Weights of a small GPT-style language model, trained from scratch on English Wikipedia: MLP 256 SwiGLU, 9125 steps.
Each number is 128 + 24 x the weight over its row's rms, rounded and kept within 0 to 255. Layers, rows and columns count from 0. Numbers have three digits each. The size before them is the row's rms in percent of the matrix's.

# gate: layer 3 MLP gate, 256x96, rms 0.227, rows 84-129, columns 0-95
# up: layer 3 MLP up, 256x96, rms 0.214, rows 84-129, columns 0-95
# down: layer 3 MLP down (transposed), 256x96, rms 0.183, rows 84-129, columns 0-95
gate84 098:129079075188150156134166153114150144152120125096126115150111105102112154165144147130152103152139161141117114107151147125160125153075125153085144129138119140126128143106113126131138156138113109108180139124122154124109107173118091130108079119148125156131176121113114128132179146155120092104
up84 099:156062148131131110096113114128101149146099154109145105154141139148088101146142152131130148104117134103114088123086180116163130135130116132129118124112111132083112167130112121083137093112139112098138119139134124144124094110154092131071110081113127136187139124133162124181104117121144099134
down84 098:152118115122175145135156133070141135133129148113117106111113141119113168104124135144102148101155136121106072169164123131120106156113172146119119092141165134095151123111118119094141107148131145096161135125112123109080085150157128159150120137121124167111087116150149117173152111174120129079
gate85 089:107139168118088111144122115114128123165114100105154094118164131112142069132143125156120118140147139141151138130133087135140115120072166121155136156116082119138158167134146115130144132121122130195121110105135130116123107147119137141172104118107089133097104193108143133126105149100187150112
up85 104:157121141140155086136114123075107166126116141123152132140119099095145144108141121114112112146115153084090101116109134166107119124150114128114134107131110128177100105123113182120115156180122126149165127092126086119162097091125098142134119117120154143134138157141102128172196093152110126133
down85 104:159135129146140128114127140137105095099157135143137109142086148131092142130141153136105115131126124136117141133134112173116163149128147147140102121163124198128117111102123154146161156103127125121135108154112100078147138118103138080211075142123133139173151107130093151163171134142118117147
gate86 097:097161165123129112105116139070134139087157102177129124132166125121131142120118159141119155117104109087129134108172212121122170153138116132149131143119120140129100086094169156122138127103133135163132139108158132136124167130112102155123166129150175112140115119132095141120130112112169138112
up86 099:126124130134109117180159114128154173152119146101077120114122106098134124151111106128136122107123160179145137134092098166142106113139132123118095109166157162154178107105146105102110125163173129128152146104115120122110074114131120084127138139111120178076103113134143155105151138131124098106
down86 092:108120139120119111139117127149125077145120117139166136086151120178128145137124137095128153155118134080155140116124187120174152115128095129142108158123120140125129156126140151142136154117111136145125125154138141114161156223095135134148145172141099099177143146114091106120129123088153136139
gate87 104:146125136081163114132086153139099119090135099125157114117160152129104143143135128153130118138115154117145092114161176167093134110108166106108165116108139143063115097170123118131089132123151124120105110132154119132128127172144123174117123142099109138102180133132100144162094161111135142157
up87 108:103131145133108124106175139160136136128145116105139066142119093141119083140107140173126103134126140142133184146103140084150142160115077113165099118109143112119125112085150083119126113107146150126152155108109113154119142110156097107127082109148129123106100167151141157112101115139078145117
down87 103:090080125129119105107109158100148188136125113099149088139138123146063071135150083155118130146109122151114136141087162107129131161112090137177162108124147099102137129149164143105142118100140139109154134154149133104149121126118115138131137139120133111114112142143118122104063165125113138146
gate88 102:094097149120156145124103120145119128112126108102125083173146149124113129107134199144075110143127130128175104146167101109109128140091110153103142103168116127150135118101112112116157125145097120109137081138147133120137123130207119123132118165107118144165138161124113148136123138096096099099
up88 092:142129133147131070148116110156085136093152131132124134105116153108142118083134140131082109103119118104117120124136130099125120128161120099169129146122069092104069134075115120106124127152166108080160128159128130098143136116132134118119157176113147081095126107145170132156122104099126127118
down88 090:175136151128076134122092120137119148107099124128176141120134142117153124175147158133099134150087154097099146096069136086143139134160104075130154133109118147155126115145141134159133140107120143112115100134117139091127170118125139098105157137153088158148084138113136161145112085129097141136
gate89 106:125133126127147104095148088141158109124134108127110116137192111142115128129102147144196142153142124117133122101086117157127122143086147081144127109099092099143167137151110123142128142124102074160107149136152147092099131138103063119149122124135089148112151143111187104141120131133132134145
up89 092:104148128107130112135164112148150117095125144105068140158156117114140159152100159126153096122100121098118151133092111159151062118177168124124144130148116093130173130170135092150129111107134123161160136133158163128139149169105138113124136119131120119088155129094121136160094128125125172117
down89 095:142111114138142115153144103135113137143104141155153125140111125128158096097126083139147113102134116153139144095149122078155167170119093122130159132101152100108178141113117125120114079154126172132079130128125131145111138097150146122121097166163129174158141140129128181151070130156130096150
gate90 093:130124144142151099170115101116076130126153159174068143108186124123113110125158115157163148110131102126116115116182090135170120112104107113124108092141146148107123123086140148152139142079139124102106101119071114145119148129134133154165145132116146102158108159128112159152140111125136117138
up90 098:092124111110102113124111148113103152127129097154153135126168133091086143127151140134109131112087138149182160127123142144151147159136108122102088178122122125092136117153184117145102139101144155139107138160124150168131103120168095167117145106147158142162138135084151097088141129145098133157
down90 099:192124089147098135127111145127097138139093154140114073097121125171130113068130142114141112146127148118147127115153092135168125133143139133140127123137119106135103118105139121129154143185096118105105106135132091121138150124101115121114087118146117102113117139187102161176142110129140119062
gate91 095:154144164127126116081075129144118142142129105112148152137150131119119115098141149113110116101141138133132142127142141112132141156154114105136146142117165147137067111141108112100147123144112122082126158132154139164094161159075089149181111107122118176133122077098133132110060111125108153142
up91 091:163110115103162131126088118149070112130092146090124111124146160145143139169099117176134085129106135135128115141133134131119120100099160175141087161150161095124123110125120119123125116166141126109079112142107142124131095078129115135123085126102115084136136110110139134129092138135179166095
down91 096:126146132163098119088127108127153139143132110099105103146127149121065113094187142094129168138118108143100118110142100061093152154133085079167127107097113173147130108127112088134103153106116114104125147123139106113104148144095125155123120120136128154141095094095147124133124134154113125138
gate92 099:130185092150138151132131157166140116155131128196121076156102175139185155129125153114141150097097129157139101117134108111103136090128108139127112110162098158148124147150172140149142113110101134114146142148129157158152146086123135132120131139138111134137176149153137120087150109112104154134
up92 093:139101139139122104185118140176161158113107136111159148142136170101137122163148138112145157101153157122108141104118130122106134163136102135159143132164149120183099130178080105126072140143117135128126159111126157138112158121125103092147086137166118096139140092162137147120113091121103122128
down92 095:134146137138091151155164165098115122156109109119103131087133157137088153120145166135117135156141066142090128154137126159132126120098116145152129192107111140124127146143154146110122151121134147145100138097144110143114101152143178109096111123112131127112140138115104172193127103104086092151
gate93 104:117119107159179090104107130107078104131098140118138152112150180108167105084098121083129118157101137111104135137142156117152127106141080091175092137157109150129104124126150125119138111129142118072158123112129095138141135134111138142154111097137113108148144185121132132131124130115076123103
up93 109:109135093140161101139128115170080130117081137098132121109146128094162170131148101073180129134118096167152109155124119082120143130125144125136120152121115174139108136142127117157102082146157087113095117162130119123101113136126086144115143146128094131111191122130103133148111141154150141121
down93 102:138150141164129122107104099111097172152102118102128176153127143109153116129112118127173088113143148124108086094119148137136165140111147125182097123161126161108156111129142127125134113139155108097126149138150123119117094110117112123127076093102130079137130179093150128172119156123072116119
gate94 111:100143135097092099156098135126158137110161144093121102128130163104109121161146099143099138105153143140155125132078074170153143120133165099108129127162139110155147097103138160155117096160083159123106156113116125117132110115128146140109132168100111143101127143156134144173061123129126131142
up94 106:127132139147109175088144088135147113137126150118163126154133090109119129087142100182195155140136155095126133139143138137136093102092118151140142118130101130118190130137170119141110162122123132107106155121116150114119132133081106191128127129123116135134122089106153146084138157124123114174
down94 096:145128119145130123146098196152140141097138129094138119154118109115155120172188126106141106091098130136090118146106157086123147101097133083127148184101103117129111132122128130098139125124101118098129146152171177140129151166132113133151152167090137148153122163125137166155118105121132113128
gate95 100:139148148141178127172094192170117139092144106130126106146158157135129154140115108121094104117117151111122122137128147131080149113110122145121156169145108206110136101116132145134157144125142146115105111137139135085146111129127107120155133101098135113119148084135124149174116130095102178152
up95 106:100120092126086139150141118140168140124116118154168166146183159132142109105095099075110111110073118136118177096153143133141168152160140141099114089123100096115135131120140144122127120092159106146142141135118133152103107138130116165157147148113136101101136078137092138160144131147136126163
down95 118:150100152117112158161134179200124174145112119131153114163097094133169129148131137144104112143122137117149125111120157052118118112174131104100146166114098095155131116128135124110119150135141146127147116138098147117112134137116133123152100108124101072101122102140151129111139118136071122103
gate96 106:140107086087098092134133148140108159090130156183104151098122146158117121139135130120094091138123167113141115135138132130141126144083090089113131143128156168092139150116115166111125159118108118088111094148121092133095144135167145098129097131131094106126174174100131133149139090129140158124
up96 099:148127126111177100129121129150124153104103110107143080160103149130142143110082131131114083125129168126156160138119135109084141123118146137150134098090143147147102097099146102139176075129129120121137099125077126120126114142104155122137116110181156143106129110143086100170166162112110152146
down96 093:126148122159133108131085116166116143127104147168144128168117095138104171145134144108091123105113127135144095154136150055088120144133180118109168095085098131135145123122112089152100135139110105090132117130116125099122128138144104162157126121153100159119138168152129085125164100137134114160
gate97 100:131173087123131098121178127143135120155136135142095138124168144141099068147134136151123143121118082105137158176119109132167164118126131083135150109158110130123103119120132132139141101106167138155157138131161171136157143104166139161143112087099124161095081136142101155135116155138119103146
up97 100:132139113126144112128179116133138164175107140154128127153125123123107171124127156108150112125111161102083149129125180113104141137144138107121120152128129102112138147146105078124093118147092143104191149130117101090157120117151087109133102091135107112163091137171132135142144157124089141074
down97 102:133159147153124169101148101133095137107097114139130146125107149143100109173087135131200155115150108117131143154122151155107118106171131101115090157126095135162118130129062124134108146143149152121147136145178133158105155161145124164134122097108104122114104138137137124131088153115125129077
gate98 092:123129177093139146149133158105135065185136127165124159146137175141139107101131126127118142142142117111152127129124120155132125154127120097133167132118078114127094096087157126094120112092127119111154116090152112126153124123116113118190156123109155110098145167133162117108167109142150095160
up98 107:126128166119102160182138116112148132155168097142130102159115169120105152144128127178095127142156141083112121159150141155114115115166198131115175138085158085121085132140125117103107105099113122136134122115118110133143149159140105133144151123166164126114102153118134134085140158113119122130
down98 097:158120115143153097099125146132099150163153143123137159100181076140142115148128095135138109119136114168130103130082126128147125140130113158184104130138130129109162093157112120152176152143141139112141107126144101154104126095151152075154103112157092154156138139164115098174143139105146106117
gate99 093:118166156117177128164132114114129107108105144097132119160131136117168079152093111161141129051113106107137120123145124163137117142125146090140172110126105138148096103124106132155118136138129088131119089125167130110154109156142128121099169067103124109152139084170109134138124118136110143127
up99 093:170087091119151155113109154128137102171130107154134139145137141111130144085108132129115127127091143122114113144104116078138140144125106158124131084088161161160106087113138134146142158116173156112127140176113150081141090118114126109103133169109156117099142111142095162135144082096106144129
down99 100:145131158129130163161123112086119128109129124085152161133103133108158115128147154148132116109124154118152109157135097077144110150125147090132141122137128135122139138122130142148150169122155084102118156089141141060125155149184110110099110123106101102087105066108139125131086109152104128105
gate100 110:109123138100141147096108170182124107153111119105146114169132116085120138143087124111076135105140105146094152133162110144125145103081172143117120141151099110119147120140071124109127154123140135167147114125158128166135096138138131111093150115086120148147143117119122158126109175112187121146
up100 105:127132119157121175158100163149164121112138173115129144115105146149127127094130152122151121164100156114158116118092109117123131150157109113165165063133116134132143150126147141155149071166113132144122131135140148103117131099076100126148127120155136131087114137100123105121158057134097123100
down100 084:132118134140063135118105111113151129136147137153125151137115204160146151122144106112157150144126128135152126128116136043119124139171120123116130099135158148137150152125174159118105116136115129113118110087144122116123102130103113078080143145169141139133095141095109116125169105101091127115
gate101 115:113160111112109111113131166159106118188115154145152118152116149146150156147116127131129164170128113115122152128141165139185152088177116114079087137120164156111081108146136113114094169115125139128131106157129109123128106114130091101121122101167123121102124144114166123165090101124101114129
up101 109:131118144184135172125135101097114129103139137141101180124091074114100082142144110116092116103116195132131116111124158142149134172110133118132162155147122085137129146155143123141161096130117115124116109064106142142165139102111171129139097118115132117152114135156120110146149154151135137104
down101 095:122134097134154143115125063120152149074142127131136108139160120146104103146137128128118142148178136115117143136129084109100136162106123116150133098099134130137112140122132150097139181173127116119093178086115119158144104153093133161121135168099145158165157133141084152155146134156134139085
gate102 093:106083142136130144150069126086099206145116180105117141106187124139108124149089158102108148143129123121119118149150105144103126163151151112124127124159139163126133140104146126145138151137135143138103145093120136159157140116140166141106128159115161084117116134140154094154160158122118142103
up102 090:094118168158102135175142124083073131135124116089109148141166130139142115188114128110135105134114093140105096130119125070129124144136118129103163192164113108089089141107143153118156130132144155124126142135140157116118093101121121124122122145102134122080133102117137154127162151081144131133
down102 099:129131161149141109146061156133135179104122175136155116081149146130135095152097189130118156105116149128159163168141149164088135118143104129123120140133116124113156095126134134137115125096142112114091106112131166137148146139137172130127120149113150139129092170159121119128168116161114107089
gate103 097:149136104077114149085130108102134182114131112127122132122135125118126069122124158184087096116139164155113144136130134125159119142172144163153136155150116122163126112087131108128128131137097116143146150103142136125136063141068111119123165164136109127151127125154115101148127144084100152127
up103 095:133118122178174129086132102142117132125123117154143132126079120141140121134144161135140151141102162092105122129120153103092113102103109132106116136101099165116136156135121071109189131164119104143122108133140119115110070140091108161109102123070124129148112078162150138122128161108131100126
down103 101:135173119098098132124111124114124155119144162132141123161190160139157159106078129127100151105166133101160109119128096142121126161156171148159115144165124111129109123115093161119095112111124118126131142094148118115140137084142130131178151110125129122151161159156072119111174114111137148096
gate104 106:122136083140088126150094109160142139165127134128108103093143086101147100117123095125113102092110134108147140113106116086153067119112109146122137141115111105152128135189117154107141111101143098124125127140166127102129128128103174161110074066118145115103098135152140139144115131143090144119
up104 095:121125133077144120141124130130089124129163122141142117150134155121090095149183126143173131109097168165092140117123168160122128146187111099151109144150165109126104161120090125123122104126121171140092132096094131131111099103118187147121127121101133106109118112153116156081123148122147147141
down104 104:120142101116091158099131130117133178148146139141132151119143130106123119099173085146110128142153125137123156126092121182106146163175088097144120106149100139170115106164101169141109105109160155143109110092132131085158175144127148145096153107133168101117107118146127128103160155125107133129
gate105 090:111143117143133133146152109126126172121130109172082111146137142132123159099155098138113141099166128114114078126169121136111108154090112129133130114162156177116101084119126180139136120116177103148124112119165115142187121136128121139129171133171143128181129143122140114101170161121158142122
up105 090:102126119141142129158085135068111098079143147133129139135125115123135181105124141128180134122072127119123123091165120167129121113091166146154129175116136129130139129132144121120121109076097137130110139160125156137087099149123141126083129119135155105135189111150135120156109121100113097090
down105 091:101115122119101161101159125162164147160132117144105163113128127148081065152152113143120131131151130140104111152084116105076108100120110134103112093118114099134128138102127159119150140124170128102125138094173090110150154101096114120113134143162116174136120110130103118094171145128134080142
gate106 093:111130127110110130149126156142123129114114131105137145122134123106134146099099085074123128152118129146082136102176134134116155133134112089142119135144079123161098125155113121152104134171089120160151152115159095126115122082113153129163103094070144151109153089140112127071146138185113129127
up106 102:154117125171125112142127145095115127144129115157104137127127130149113069127165130126138114121149130128161109134097137133129165160148153119122105109167162147171193135104108098120118110132185141084101122162088165114113145149105104113122153150139108119115093130102144102134108080088159142097
down106 077:152113135119134165103122135140136140116133113125126128153135124176132120121097091115141155104122122133120155146106115000137105101154140138123136115132125106105121129108124160103092125139147129112128108136153160134116088112123160097137122103130119121132142126112149138157146134105113121100
gate107 099:110120160111181154121136111133125111150166148106112100106127170169134107119130121088146106125153129152111088139133112148129117093149112101096144112105136136137128097135101130126160135129092110155156145094140140092115173104157138176130154076104126142134147187083127148088084123137132154123
up107 097:136134110114164141167155133114097136104138102127147120111127115153094109117086133081123138152148171185133137108097112132090160092088118127102148153101102106113150110145150087122106119115151081123134116096114148115129133118122102117184128111151094144164144109144164113106116081155094106121
down107 104:180126113132139143144122141138174120173137161082137095136146140153133124156112090167135116092127121072127125099166119105174098146130104105136124124142122112157143125106138133122153140107091183103149117145148091167123142144130145169123113133084154080137113158159138141117130140157149132094
gate108 105:117148127115151071148155121123131118125092116158106117130107153085163134157138146129162129167109141147123153146158150146136165148104084125108107125133118130111094076100127138140129148134104146100147102162146188124137107099122085175093129130097118151124164119183145114146140124161157106117
up108 092:119158182180152126138148127132097124093128122140137128122119086110132148102092129124081164085132095148117168133101137131156132142149098073146136129121101153122117109150154103148177117117119142147106111119119095134141100132126116127123141119148179106122132150126126150075099147088099184145
down108 099:130120083115143117172107092085122120147130135132105147114138161139140128120105125165100126120157137082123135111124101163159122140076129165124127102104149153140130163108144104095117172157103140206145120098147102175106120164098124104145181143118124140146135101107145115122129140142113144102
gate109 098:111147135129136093135145156167133137116138134191120060113120118111103145103089133161094140155097140088087135127148159084174159110134131124163149078109114116147155099134163129089111159106138133110094154133116116129103129122111147105156079111152147148134132107114133152126138146148102138138
up109 102:134135134133073134147163137119163174113093121115161123116169149093123152115148106069098109138156086155117101122144172172151092106113139107120141153108137107091124111130149104128131114149152110113147134113124093135111116131161113173127169141110156160115118135115068120096133150147140122104
down109 098:120108145106145133171121114136156157150123108132129129103139147133141103118153057126113104125114151136121142087103143102101131087133151099171121119100120103129139132113144136156144126137139107128120114186152130114139122125103141065177141132154105109152146099093171127113098201116119156157
gate110 119:131109156121145124163142132125131118104117134183120124110130128090113149138096129098146161136140123125091142132158110176174128077140151157157111139140134136098044138140126110125153127092140148161145115144131132152137176149167162128100106118071104120106130091140125111116144115162096139112
up110 123:156120099145111157090082142109131156148098150098118106138130145128120109127172124152140135100139108154160147094113148081126170167127098112093154113138132131156164094105095137111103150156123142090140117102126111124085140125117082100165134122156110106175111140163150149117147087118129091123
down110 077:125167111133147135123126117120120166154110105125132095141140135163161118116136127133142105130109138133139104132135109018101125140150087087078127092126147139115132123119145139126097095135110059111144114086139107128128131121117124114162167153167155112126111139113142146078123106139110133152
gate111 099:131123138114198116164105152107132133193141149122120150133139140095136138134147098127179132136099109116131128132105093153116111160113166149108094136137097139102153071107132118121098163175158114137117157127135126159126099125118141118131143102133146133143148121154191156134150187107122132144
up111 097:123193163117174156162129138111130154116099103154104139143091170139142114135097155109156147132141129111132112101191127103176120112117112081137124136098081132107141097103154135129110128115160161113106157121145109084137121088127137145125123108140150137134150128110096139114173146143123087111
down111 098:099152119144099154124120126112112168150072171111142153155184121155122145132183144097127142159130133123180108100112161094085115116084115092138096120137114118137121139125109116091135133134178119146131134128145075116146139149127156101094139115123104152122101131119131135114174131168146124102
gate112 089:146081138118113142158127155099164136102086112115120131174164148144178149129095145105149106129155148096114120099093117078124173130178105132113117109115113111088108103142111133133103089122124128142090135135101104111130106120126100162126122143134108113172137160166096125153109137117111074118
up112 089:134109164144109102146091169105140120145140103105129155137123098134145131108136158104122097123137087137141131119165166094117124167111131130136161154100109094120170141117101111089123143113112158192168136176122140105140154142171131157154082145095144125131183116102121122159121124126131095140
down112 097:150113110128133150131138134149141122123115141161153133128148113144101115133089146121072120098134124126102120097134076069085134094157103164122110139149117128096113125119087142148129145112097113138132120143136101149138129116087128145134131148157149084171114109130175146115196180094143093108
gate113 098:131127133124075111141127127161104136149070149180148160140115110115135113136168090123113109141180159129118110126138152084116086094125097111131093098111074104167096104179119120129141137124108168114110124129113138073123117143126117126125131116103109136093100108123151097112126150118136148159
up113 098:145099091130143120113136136131133130169174097163088142084142118149080152131117145165143114116123083136133110125122117206135180127121157146117122112168121136134132172100115110095144106109118118118113117086124167142151153105125104116144158174130094147146103100137104132108140148096119111114
down113 090:122125141150154115106108115117157138127159106071074104138144139157128103150113133103142161114069111082108127118132156114136107126082091132169119141141120136152117095119131136112140121155088132141129131131176108121131145137116154099141119131146132076172080155093166105110112140153166108099
gate114 102:111142145146115074107121101130131117092168130134131104146162101116120095114114120066145124127147106087163093104093127130140105118117090135108185103097117099174094077094185135144117147089123120152139139152114102131123152108120115115126138142137164107163130125111093118151138129151119130144
up114 105:165128126174135128130118135108159125140137125126125156131125139087127106161087147131109123163080114166114132177158093118112149154113136155103139130139110126117153142122101142120133120111154115080150142117126114120113156171123134128138157150113186071116143097167110094157127152087065119102
down114 103:090147126131170145119159116119144154184115097145103150124135153106148183126110141137120099075131132141125133120118116062078131174144123124092119169108110184150108143132120157092136099111131174131113159147129119133108147120117141135121128095127106152147114102125133152155139120132180139150
gate115 083:105116147067141143079148160139129104134100115089118129131116155117092147146119132136196181165066115125119139151135157153108093106137123141158156114129118111118100155097132136109077153135135117153129149137168137100135130108091119114153105108144125141152112118167110164124129126133119100162
up115 085:117138117081083133105164126143169119112106127141146109101147099114141151148139144180131131156107134163092134131158141154111139140110169173153170099128111123103155109150123104080105154145152104155095141117143161076122142117138158107113101139123110148081153127143116095132079141141139134110
down115 091:101105149097102092110135091136146152143119119101118136113150127118154136122167132152137123110121079142171113162185108156137138097118109096143118158154107095154114071137122117187184138146154108142115134112134114125098156127111127137144120109111114092097083149187140131132157138113127137135
gate116 111:192075122129105110102088103150106121153116120135138103122103120125119169153154100174169149129186172164117166144169108119131087139100124120115093139098144116088097147148151151088115121123137138131129135111140142115156130161131105110114114108149117112132123136180115143154107146146133145115
up116 103:176125133149077123141102107094141120141099134169147138139125134116131125152146136171083137141139142122148153117133128133169120159106115133179090118113155098158111119097146139152088086148140118135118078118130133164187130122094122144121129105097166107153137119145132114157116163171142170153
down116 105:111147145154114119127123128094152131114072125086114126138142152098140137118192119076161108113158114134119130117121129124096151092119140164105115088157136119124122138162148088151118148082082131118108115135133129119107077169157148176159132131141150131115097123099122131142133077125156101152
gate117 097:104135109115122102086074136179117124106141121125158118151132114141130100131130119093120158115182158120115150129158142161140110080114121172126074147158146108124145143161143130110148116156138148133147154136106136142150156095128156157113141151128101142153138198102125150127141159141115169171
up117 086:109141137126138119121129165101159126090168132129065095125130172146112089110132094098117154104138129149112131128130099128096142115143115141114095115112125122146156147170141134101119136148130123121147124102118115154123089110072097092123141077177143131193123180127121144119152153139153156106
down117 095:138109111143118159135158129104158133175063145167102161106150156121130144123111124131141145131087108127127121153133113085110184140148112107109153117078100144158133100115122125158130107099152128101122129134122099125120118149143100115118159149154122143136095050147114114099127123100097154084
gate118 102:119142097174106158122169153112136102125137134075097089162132128120121133144130153117089123154171129117122151122151089156113174128116096114131135102173182107121089164090142126137110134096117097140141137107127094130142134099112141138107151102090151117111147143122135137110106099136150179173
up118 102:170084173113133111148120128108131145143139107095124158072119132124129135115120126122129122167152143110139121118124152131123145165141095160115195103112156137101155140133103133115167123108085150130144097156151162077130192124100177148111125119145132100140132125137123150105100113155101153158
down118 105:105133123117109128112151146120110129110117117109084112111115147099138112093156171106112094166157125129139110108168054115126150135123116096150144111156147095162130160139136144109110093112139128129135070104144100138111132098135140130118113062098151136150137126128153163169072125143145150156
gate119 097:086109104127128119154080102154136130152161126083121123132134171100150159145166124174147131118134144105149130101120110141148164113124114127137113099142149164115101138110119118081091121154154163091110165091144137125147158134162094108091093096135127127136147167134135117158163128113082093122
up119 104:170158173137133131124135131144149117134105156125151129187140117106129123194066106134143135110149140143127124112141161091132172134129095137122161123136101145156138089133142091167097169132139149114132173077134164149132143118099108118134129146128130138114145114184136159147107115124167143123
down119 106:121131146119124095167129161128125097115144155126146117142117100144149098119144167086161170133125116142128150110113125174186121116103124100100125118185130119114139111114169114149111131176117141133118120101134148121164117098115123157158138087190158130096094160130135121086098138130146090104
gate120 095:155184091133115124128102111139104086127158153114094106147137096097124143131152101111061091083137104129114146153123125125163140164122126164160124138179138107147118123118125084128145102120155091135136078101145149138181171157147116118154107118154125125134144153153119135121111125110131137103
up120 101:163118132154160143115134145136156095143083112157135142149172104114170130128141127090153129136093150186146082113156152142103123144137118108137131115103115112139110097134114122145131102136107122204120114070154136162153121140096129133128170135149129130134167114091143155101141092147126167131
down120 101:142136127115098104136085180143101162098134135146110144118104179106112076146083157119149117168158135112088109098160107106121142132118138141126130150131133114118140109163127158118134115162147142115189160154153113095100124137184098107129153093111102147106124112130144127144130121141091090118
gate121 090:146134152090087156160150169129151175128157138074067138165135127087141151104121082125077123138098131145122126108139121114138112119130114120134132117152122160118076135151136130150175163102110116157141110120135107132147138147113108141079113108145147070143132095129142137145166149115137125116
up121 109:126150095145109141133077063122099143128110113153125145128119122097173105124139098125167143128123104149165129102109131149147104138098123102152112132084129143140124111152145133146076118152143126074104186164124146127116158147115113136170164114140116087090149138122119106115138139119100159085
down121 099:153117156150083136143114157109173137140092115156125122119146148148130136155107106096165167127133096168102127163154139093140187176137148099116153100110130104104111132100122142169108114112146128093102132097126167124144092158110098107131175121168139132106134114129104113139124110088122103143
gate122 089:133119135169128129152094143166132113114092078115113130120112163137134065103128101103137154137109186097189118160102143166102123146108127121188163090128141112154118110119117126116152123123167110152070125107141134107156139126113161143141097131142138094128152111129134121105107109125144112138
up122 098:135114138098156122099169119117108169143108120091177152151139121108146120150134085153123122103096154165115064158138119068138110102156136146134108150150136086148162133146133136152180148162138112099158128139104105163156114137132121153116151140128164146119170159118139112128159118136121141111
down122 099:123127124168143133144127131156115073135133126121099157147092118112107164130148135140150148126093096141102184132115085160154156139160126118157097093124137145143124122150084100135101150144098099118161119112113129156117138146124103168169178102138137158112121110107137171160107154118126150183
gate123 090:113143102151188135091134115077158114126097083141106138133111123127067116130118142111164140141152128136131124161152126136134136133095110082133126173094115148092119099104156101144106120158132113087150119098135135134131067123091122114120153083088157110143120120126117137100126150133091144158
up123 091:174137100142138103129122118126135162145142140101092134197093127135106175129114129128108148130145116095110150180143097128144123094141109136124122136126132120093106163091135123115170111144148113109087094130130121118135085079106130112131112117106135137112117166093145102095185127132068142134
down123 092:123099181138123100124126121106134134155125119116154127118137136164163135105125142106124130117151104134166125097128185145118126128123108144112114147129141083134152130169158139140127101130153113112135111112110117134186129133093117075138101117150118089145120058112090167122147165096127155193
gate124 104:110153155139134133108102131113104107116180145132152093126185158135151081106111090125139110107105112095129130116101123140143120096137126105115132123105092114122097061087126182123146093114141104176159155127120118091137129114162107120139130097077126084109113117120154144124137129120166125122
up124 106:126116093095091148136182118140115146159149108100099112122098127151101130156121162178115149121141146099124140111089151119118166158140109138135086158147121094059100132119149095140128050129127128156128140158105128142136140113104147133123158126158144166101136155157130123132125141100132151130
down124 102:126146144109165161127148162095113128109115156145158108132142137149114072080095152114142127140120096149108148128135098130151110123105082075114152131114163135166126137150111108131162144138114137103176116121114074160144098122159160096102164118116167144157114166125145096114120154147135132156
gate125 109:128080143182107147119127091132162094118139118099113139115123119128126150097148154056139104121109107148133155132117136119142133071127118118094109124152128120149128139128134153152145172121135098119109097105150154106124109143106052165124115108112141060140125113121139120128109097148139155094
up125 097:113133128170178131123107092111116145076076119134090113109137126132120126100180125162123137138125113106145125132158114128103125144095138096118139097156161128091080162130097152145148102178164158165137169116127126158085136143139117164152131108102151123142127103120128117110119159164099107124
down125 101:133217124126109119121133143155165129119128135114106143143192118124159128129116133163110140133101142130147141166121079111135119137104131117128113137120143139135105115117092128111120117096098080107116162164110111131123090131136144093095155105177090136151157121158115179121090142124176119133
gate126 094:131114072123139116149141170173096151131116144113140137072189125165158146111130087083125139138104157151139106132103091153133098120145136126125154114158139154109103118135118136131113133145083164138131086150098119174141116170155114148107105113093137103141140121116151115117146153142099145094
up126 104:156107108153120120131156199127154121134097107107121126078155141138126110110164121104103084155125123147144170138125156093149124157113097134115156120098142143094105137140145139202134130135127116150140118108110109118075125147133113101116135154148152117115167139115119088159147124131092078099
down126 097:131098146119105146138149141125120179157151137101126116103108121129143096135127134136133129148139158181146157152128127125111076120161141142096125142133089166107120115126171120131103179086109149109126117147133158138117153175112125123121050135139131149120097130143145136097155119115154159060
gate127 100:112104154153098097103127126134131115101157119167140107151111138092126115138116159090184151122167140139099116134156148097120124149108131055089136116136145107131134138090121092136124127153137157134115145176102076128083136137138127146094090133166132102134136153149181140124113147123105112146
up127 096:139094140125109153118146159138137188116161112129127152114188153133114124104152155130105134098138142140149151164120131143098125130146177125149159145146141135125159144102100119138132173166175138134131151106123099084105137179169175145117087143105085099104106137127101146114120160124135123117
down127 105:140136131144113109081125161157146100098151085109157162136152113115111132133138142106148117160148117154141122154152094116152140171131172109087112147133133151116124124117099112147104131143158107146127116143151116117077143149087134147150098112156139113121088109134184115142054114130090122171
gate128 099:085159175112150137148122114120096170134117075143102117143151147130152113184098146136106145132101143098116152140135110127127110153137115133058131128129137119125109127129120073107102103126093173133153141129121118123148088165137131089122127125107175124102128157138107169152107137124143100178
up128 094:109144143147092125130104111133128162143121112134054158135115156100153121137131115096150116131110152144125110130118155068127103144136132152112146150162122153109143117141135131158119095189113124088114113114101155147141100118061159137135095071144130125146122103153138113148107105147114180140
down128 101:104155093132125129177107087115144105105134087164114141065119146113160158122128123148129163104074142125138143120107090105090109134138104145106107177128112145152150163162148144156160077156133137100116166130127129094128097150131144115117132126117159111121092106118129092125133108121143093148
gate129 098:118134135131132072128126074131123095165103128156133098111119137105123144092123164096119142157098156081096127129139137139081150115092126142147089131114084140107117093091158114147144134073119131120154137119139128154166120139108124152117120112143148144103162147173164123178092120157103136136
up129 102:122127160075142104099152141120127144151177117104149145072122144159121108113107137103126133128091152102129108089122135113183177102153139148114099134100122088109107093108101094120137101120142122114148101124178087129116166157138144148132123093166092135146131153129115144140160154140140144106
down129 098:130102167167098141164128099109132127107113094156121119131108142140122110128127130128145138129127108172090151179118111175132046129114108142148127153138116144136123119116135074112104147114121126108109092082099114124106143132112151103126136162086125124120134149109097090147075164145114097158